config.toml
num_attention_heads = 3
hidden_act = "squared_relu"
norm = "rmsnorm"
positions = "rope"
bias = "none"
parallel_block = true
init = "normal"
init_std_up = 0.0226
learning_rate = 0.00083
beta1 = 0.9
weight_decay = 0.21
decay_shape = "linear"
final_lr_fraction = 0.0
Each number is 500 + 50 x the weight over its row's rms, rounded and kept within 0 to 999. Layers, rows and columns count from 0. Numbers have three digits each. The size before them is the row's rms in percent of the matrix's.

# layer 7 MLP up, 1536x384, rms 0.0447, rows 1508-1533, columns 128-255
106:456501618499437493496521476462572482407476485443426474564565514466495564517587530551433514489499487503506503450492556511464511554448529534501413431516586529565478533468506561476588554502492416539365483451515443389426391529479490369509557510456499461539512498515479488458523487416521497533462455568466452513508478576528378535389500401491471447504461509440505506448507419457493517462474
103:529476508481460510468494503477509537474488457500526567445571461467509509489476519521578514440500510555473426470501590611526488456588553457564459525542586479570420604549463474411535554535446475526651458356568429531499479507501567515447505446491474521456508495502475529449516372546496512538522579608545517449547469577489437409423498477519501537528461441487556459455492529612506457485515
100:509527576439513512542446451455470436528431577537432561469465554479441529501478423558442493551491467590441511529517478361449465477421527503578480483445429494519472490426503527568467493569468479480568513464651563505459503429501582491525586509575620475497537414568500469426443486470486517540597508477508526519545435582609498534540525476531471428447527486511471438379414531427490496582564
102:572491483406530489505488447553472505462545508467510496492455508565374459515503558547518499545461517450556529425477545512468523539516585535534493503511465538500515446604456519484514583544514505528403548530460456483432476535537584455500440525524550595476519420518520456405446518469552456518503547563512527472543474503466469436565555532567488563469446483514487556483546474587528455507577
103:528478399413520468561609540437423529405491428531537491475478461419518569493512572462515600546588477554484486530399495528577535448574487575570406561370477553519524498494451543505463558423416491538513512508590439516477464512565518509409481519460501485487513495467605556466519519496505495546550498538488508519423524528470490496532470497517524437508481522389608416430524553463532475477507
098:476484495484499466520547459493501504493526509533516561533433548556519434559503537617455482508497435572525488549528598417498595519489495477540521487502456581452487448531571420456546533480423524436428456445592523498392483526550501455522439482472538544427490459525560523491518484506507389412537593477565448447435516577454520417403518393541470531511512372543506521422469437561456472500492
097:460529476502465475529523437451501410509566493475426525394406462431438491603561554490529560485526459491546526498518374539598527524515449396631468490510557519493393458466510546471501461488471460562583476456473502522495518504544447506475529503587454477493434453488479534488559466519535380512517457434452487480449486499499504584483460563529475521530445485442523475451461476542550442484436
099:470586502531467469544497443360535457419451371558519544531516522429519430553491482563566548466478555534536480528488514352482526553509523530471438527534555491605439477533506441506444528534480531520498512430577454497521533534569556482540524498463502420457482500517562568473536541525539465476444416499494514384481531566482491390441440494494550583472496463557522527433494504540559422459533
115:508539503445541582554419531543554500510516466544614587428530439478503490480425555564503544473518568537552463510581583518512474479555454486516513514555473492551406518449525426454567512537596416459547499397583557563507430455514575547533572475446555486459462441515502474543502457445436392532496470455482484429477511550512524463526521486527511536499490458414477460454507505492469427511530
102:501459488480478440543537548499483537494461471452555480477528483438445429468507583502438450524537474573524420637501488494450525411471592499460525464554516541448552548474556407497503501476446501517490507490618482585388373552602634482550600526458436457511495512494494517538524446536410484553487542537497510551477439467542527568514486484510474463383586506466634518575393508533497568559477
098:465515507542522556516478346395444493417460458459440457531504484474557460464510560516508469434573520572523449391554548552485567601444511396546434492539467554457476414413478388513471465439597509492510599508544440470460379457489526354517542533452491383413418552443478455600460502618547473557587477497516526502466474489529445442529407497476481513572431548505488447493442429481515453572533
106:486494547433463483549486469473582390542539589530488595499476528560535547587517488492514493525463517478549511423420500580490416484494578474472472540446498509505516461497509477394412515530499498505483493465579496462482470529514441472512595473533488450447422431492470580452513498439479529511521457470596516637490483449496480461490509494461517432481378546498548554526518532448430574566481
097:511432415507449416483432476442470540473481448392557537544440510500504405521474527583465559437471521451565329492506557461424536452583477520428525573510554596513483482559560488519576578535448508558459489482541472508469436515574500476520454524517461548486480552523533510536526448416498510493590513450458439432454530408525575461538552449459528483519459527415493524504481533518509536475504
088:515409579496445446504543446498502366395519539402512446511498426475553482510481560522418554426472554539436408544541494480505474476477530483554526528469533470446521534534532529527535478508563484474436552535507515472515462650563460459532436506515520492454425521413522425456494424439538345520450451538492395530473481477575448440427556505508527503416527626390445498471611524447476458516589
095:543509530521485402530445508536565440435485583588540508477539499488500498482485506509440554555584489535545464540528564510486525456503553572539420388448518558525553546477478515521488458403514525460474426418510456490349478535491455563501489550395410453468489552427623540432470486473523451422567457435490548547476513530489523501493383513457489489518470489500580465415499517480507520575509
107:505433478466367526510389472471565571482467543560505484532574488463529435553506518478479516494477504569471392485513479506536533491586478458517498538535517502636473573532444436549460470487521468544516621538469493453477520577487543452505540495531492498426545451526586447494459512456659398497476571518523549482442409495426476542513472513492501521564429490580531545429477546557532568554560
117:492493542506485522604413450469616383390560466481472582525405511503522441594480511563511471497533528528467416512486449483514524574522548499562470551520507583565460489448518497509530458484545479409511614497462468524403482576435469553548503585537625452485496544495504417503519503514522471490541530584548439596516531625430586535401463515643490505536480553480519401457493411460422522511449
109:525489581518516397465502528454517457574504484535415568493512465453570484477576614475454635504498464428552549541495472415533534604584448472515528538505613471582529508469523437453525455437529437422494569405569525475492465610563620553493396484469493614534465497460462513409490555462532527444489456528457447549455496487458482606392534482543466552536537447512496440467507562399528487486484
096:488513508475377502506457528620461493450466515509433501523533462415452548539550589506528510455535499498511473447483574569480437445534522505466399395450534478497367482527460455487367599484508505583556543512580577500547497511567484545509584440544462505473523551485524570541442452471490417485517457477507433545505500487550454443496501436507452525519388502496524484544546522461502504535550
114:567520522457506507444459480449468406482471416497526517507557533465491505483513446561485523565445457481562488462509515450475635475543519431629442496543545551545470446510591494477547553405442470436414514424484478423366477478559571462589512515412539509578537420541412497466548462495449464451533519538559577442441441481471412526419489499436537551465462483470529416388518540386469508540464
091:470495572550528487431514525546434495522542467478474499499420539531492418448545444556524527418579431649528530482550527464560491567494505431442420432431456474476503539480570477409515561498404486493466502572501463449503480581481502541568415632469399491536496537516477433564510487530590389517450532602441462353510468482538506562498538510483512430509497484457509530448564455566479503463440
113:550504452511486450578554452422479502498546446564528480519450488398596509535591518483526513542463554501549582425488415526429534530460552512561478548521562570525499590562427421578504401541510525499528535406555506533467470595519642556602483595564453458504513555524569526446472489538551460410516554522465513493549491521406552573455469489552445565511495460520514544487526436558530473480550
104:519515499368557464525480455532459474550529468560507619556555437503588508510442476452491472480549508424548469492473526452405501416498482539449459535579527580491466470532518401490388470503562513487513564461494553515434465600486457482604553529526511465426477548520549574509527449421431462478604495620513413511371491427614491440550549595508473473459478565446479520464567515530495465513561
095:556453521403435496503452510431410529456462525501532484462433426572476503508571460552477595572492525590505442387569465521566445528533616478499495564464482582628507450535469602501476564495427554416498497433485468559461506505566554553533447543418525496491487521464502537523522516477523521492519433414420422552482538482414547427515468481427448387493497488490555496567455557401480524519485
091:406437480453513550517579467527518470497595450504529634513448498479463424532539526477493501531497464517632501464498520483461425617541479559446570511464545525557497481450574452501561480415448534518572572473523536497528525490483584503458520499381450529568490441499453474552524552562593515380484570504527532578461536458545502523396522498461531401598490461534515500482556455493509556528471
092:423483563531435574423505431420446489425484484518518581617485456514557521524468403471508519452611449484500423514542499474451555540472475457596526511526462465516425444568549432507441514523578453479432447553516473475524485560528445461458522584559460536416532367508456497456466481487464501494500488565572541484535473538398560551497462541548580535562459457523468590440489509484456546485615
# layer 7 MLP down (transposed), 1536x384, rms 0.0407, rows 1508-1532, columns 128-255
105:500416522536514516526562460490418461447480552415501640533451481503495501484500593417531578452420456497514522420529535399577459482619417500430453488502551575502445487573609521484459574497483448515566517469466524533520415433406423458512583476459538438541552475592601496455478489531455533520503541400501480514502531494445586506467491508487512547281496458452571466550492540551468507528560
103:402412485539484504470513525463515539471440506584477423516491542568514521590391527510492688469420500482490420498516489469438503470434546374481486495448435542560557449463473536555577502411489465446535481512423524441375517522522478508452422523481472427548460483388586431466524492525588497464470466436511484442395510438583523394464525575502543459620546490424474499458536525460485420507529
098:496472569572521392414599569548560539509502517556561447572506568488505508516570424601526537535503459392523550522446541471442496530626415549432547503489541583513537428467461356592627440535478534426479509446555474551445525441540498509480518467564506589541559399547539550443480449561369571495500468535474506589527480482419533574513544511534629450430454527443443468459421453527538629505495
103:409533455446509436497515651492495440525471458495597471553471464448503524520414537548507560536457510541470454482395528483517483492543563627507484582529480497519532484549489533548440389559429460437474474420496496557470531441509526429512533575565474487417531567577483426496485569583510441495494479543492559553530500562521487521571538516482493470512496520491449540477583494495513423484540
102:453535579511456557472509495597408623515479488592543538501458606534522433430572571489510554459470512416433521546554474465503438435548505518603468471501386521472468548593508467382517522536614516505515434499512457417473543483482554483516525465481434479518584403557397576477515532483579544476630487519537413487532494546528523446481504435604538430531527449563524559448565469427556496512451
095:473580569534425514567444479603443516528558511557589469554497493518522500521501550504490462538616540573459443503442428481471475548386562570575414537575455487524500556535473397454502523519495497416475553551515487435504628463528496500578507477447497506487477448554415506502472526553490500445492383429530547471515412567588463509409476529538454543466578468556501554453500417561519497580492
093:415559532544447499550512464489539458469471510519537539587481484473522488522554467519547461569531519568466454439532535532477473444459575432452552412449513471464451527590421448469508510548551567598488441539545464432512701545461469492532516483479535481494525549530548558555511521441493452464604503573483503530526560505474403522462612622508527525482536465556514474418433516517564482479486
099:618523475566515435458573465476494461538473538551460529491512476446493453532428450476474466486418535515568486539551496374422508536497376451498505532500465482487488546512550457493441482448546520482424478475494450482449688468438496514554509596467510525498465580439480559425533521551488587504513505557540594452504530487482593560507464550439525405535496521427545558577436521477576496548533
112:472473527509528515483563548528514560411485529514408473529463532554518473486496488454501568466475532466493460417501497568429532449507529510491446480399480411571546468409558546605501519536430483594528458569530567455491460529488493493405499592546440493533446490467499445532558395445554566513449521572531410547447554485607485364434564502522524435543471488442516497485518402495472445477648
104:569439392510470457441503448450482465547538379532557382475538503513496635516475515498489457509450575406435471507495534579516479484573489442478500616464487535481534515468513438447596483520527504466454487428432462423552459454497568548493434549477508500505451490440430493552503458549498448505498425600516477373516562514523390506515471449605502444491535434557492493501477537436528413504450
103:428487414459496370419530513585431482540421455503487480547476522571478484443555538467481484547505482504434470518371563509478579498455541543493505483594528575435466465620515484479516574442491453509529437560477472503454409522484469512567410451441435568378568471494473585546531408509447476537481474494501437530587528553608536532528555513453432529539487441590588502535592509524479485522552
107:505565532518601506508554559512587531519537442580488507568412502483530457459511521627530475520522602524401493423556511427526470464524553504510438496449492316540420490509464562525499409470493480457428505606510556450544449556612476536544492605491537496428535523470522428608500497516584474515503559496498517486477547442502481483427502500532539522488525504457529522477500478474480496449454
099:505517515504456580423546533591570524495573487467514519497490479528518420567349547494517518428426458530432604539382400523504470524501443546493557472496458439569552482493512627538492531456424533489484369473469509398562540487503479482485470503564466472550423487474436495558494571524456614510547486547565448423496496440466564471576417483497470481491569512587513495499480531475455439518416
093:530469435503457416539486460480453506486488448527505505503434466503552382521440531478455455487459484461476451458460501355536503520506480546471493537501543509428608538509463540481514514531476449439527517587491467505506550474500505585491519636530526484458494529621566529523470479521577526547445554443548614531422479489480447513497511485504489568481546564537503498488455585467470511407532
097:415505467577434531520466397506509518452484513493492512569447497546504556529533410540572528505553475527538451465449483500426485579460494458541499429493430524446535506542467441566411550437485543426493546468519519413486544454538445429423477402533524390467589482450463533490489470430500558545544472518534516438509566485604481467521453592499546477500428502507486451520554400546436482479452
104:505547484506479558509538536513492583487528581531429534534624435503605448494592600584525437455504540514452472530456539605552553445599553444549432576545516505524586553467471565584510402548393414553572574589431472557475579450445557490480525572537577529503631445458514477533501493465502466514467455491518429547518470570385443503552476502527445592527519447508481545567540534494466492459562
112:585498519490480489460489490576542481495462534508548540615475482571525388483485474514543593507549542481440457483437434474463517518504477439424512544480484578468617486428517462490551480540528469559467505581581567517525425505427521578511378468470509499450589507473491555518578496512435557551516595477499519595609502379449558547449502457458467554496588461566530550442463602447387504501449
111:446539425502511453533509562517591504561554612500458515498463475417583555493509507449570585603482490543486386507439620513472490533514598531544438522486511526517550484386458461506532477581475468474549509510479477615482463512503476548596573528573503493397581536562583413502550445577589506544410534576419446576446516464452422516396542595479476567499414435509546518527457545537523488455519
095:446440503534498503466523430518470488535412472490562463629509549491443572550463553401466524516482436497466482516510432467442430521370441490489401470440429482469654559512542502471611441490649479436568503520449503377449520463523452542484506558546451537511471417564453510458455504422496534518557461562509493430521383475493424476437547549536547392519541517463527493559477514457469500562478
113:586536373460544484435477520494468412456394447422509458516465478540482549491562524480523504518501424525490510505575464530552544406472517553509472506518552437566385652454588513508497499585478468558477444463459542532541508517618452544533549535581511420565541473510566475492530508562477546507443556547484449407527494436510415558432491431592460551543488561479570481586555537500453488521535
093:418476514577524438505561595558518443496461420535543491478441488623457420567442427560522597514486491500455506511570467400550446494483497529406520453510360493497541592467507432511442541477439617463483513533561537399514581543536480545525499497459509475595482439431518482546443462511529430503442481530547436466490517382497485511479498507488526517504557476508505468532533436437519509436561
115:510488483443493508593451534506543424627490445472589524463452535464534447546528564511501588555413512461456489509462466464452500523499500495514507484505512493460606518500403507513525460393452382515534510466440516538483479361396438492537472416522491550441470533550522486494455331444543495540488513531575486478478502441522464540437476566480443485416519463513517512434476560458419551492526
104:523520534541533564417482480513459548436512613413434540595584371435520490539567504523499465429445538565521489533459444530543513440535431461505519502509452433522492441510612474547512469544480551504533428535515485494583538493475625463400522478451518440444417497488470491458520575466570506430439531488439503604476427547474560501621427588462535509573461450521478427568511526463473458473529
097:490516468477486522469555511478446437504426494469497600475491481493506594425490522469468515458497511504527503514432490555451480484566568526575410438562406585514429449489432515511541518456488451467492498486368405562469591542497579577385504536492511480495487510498511427439563572414530553442522408474536462525497552536537519492515500459591438548605556479507442490476496416497494452476482
089:455534599472509475535447580526512469506494430397441398408551417507454555470521475466554504406546536612421509520408508482539468532537486439550306489514455530480499561528450551427521523527523367468487534499447437633453695427535439549538476388646575490517477476529508545456470497412497421508512475465510482498501503548493644510568467426567457581528555520510484423493488501487511445561531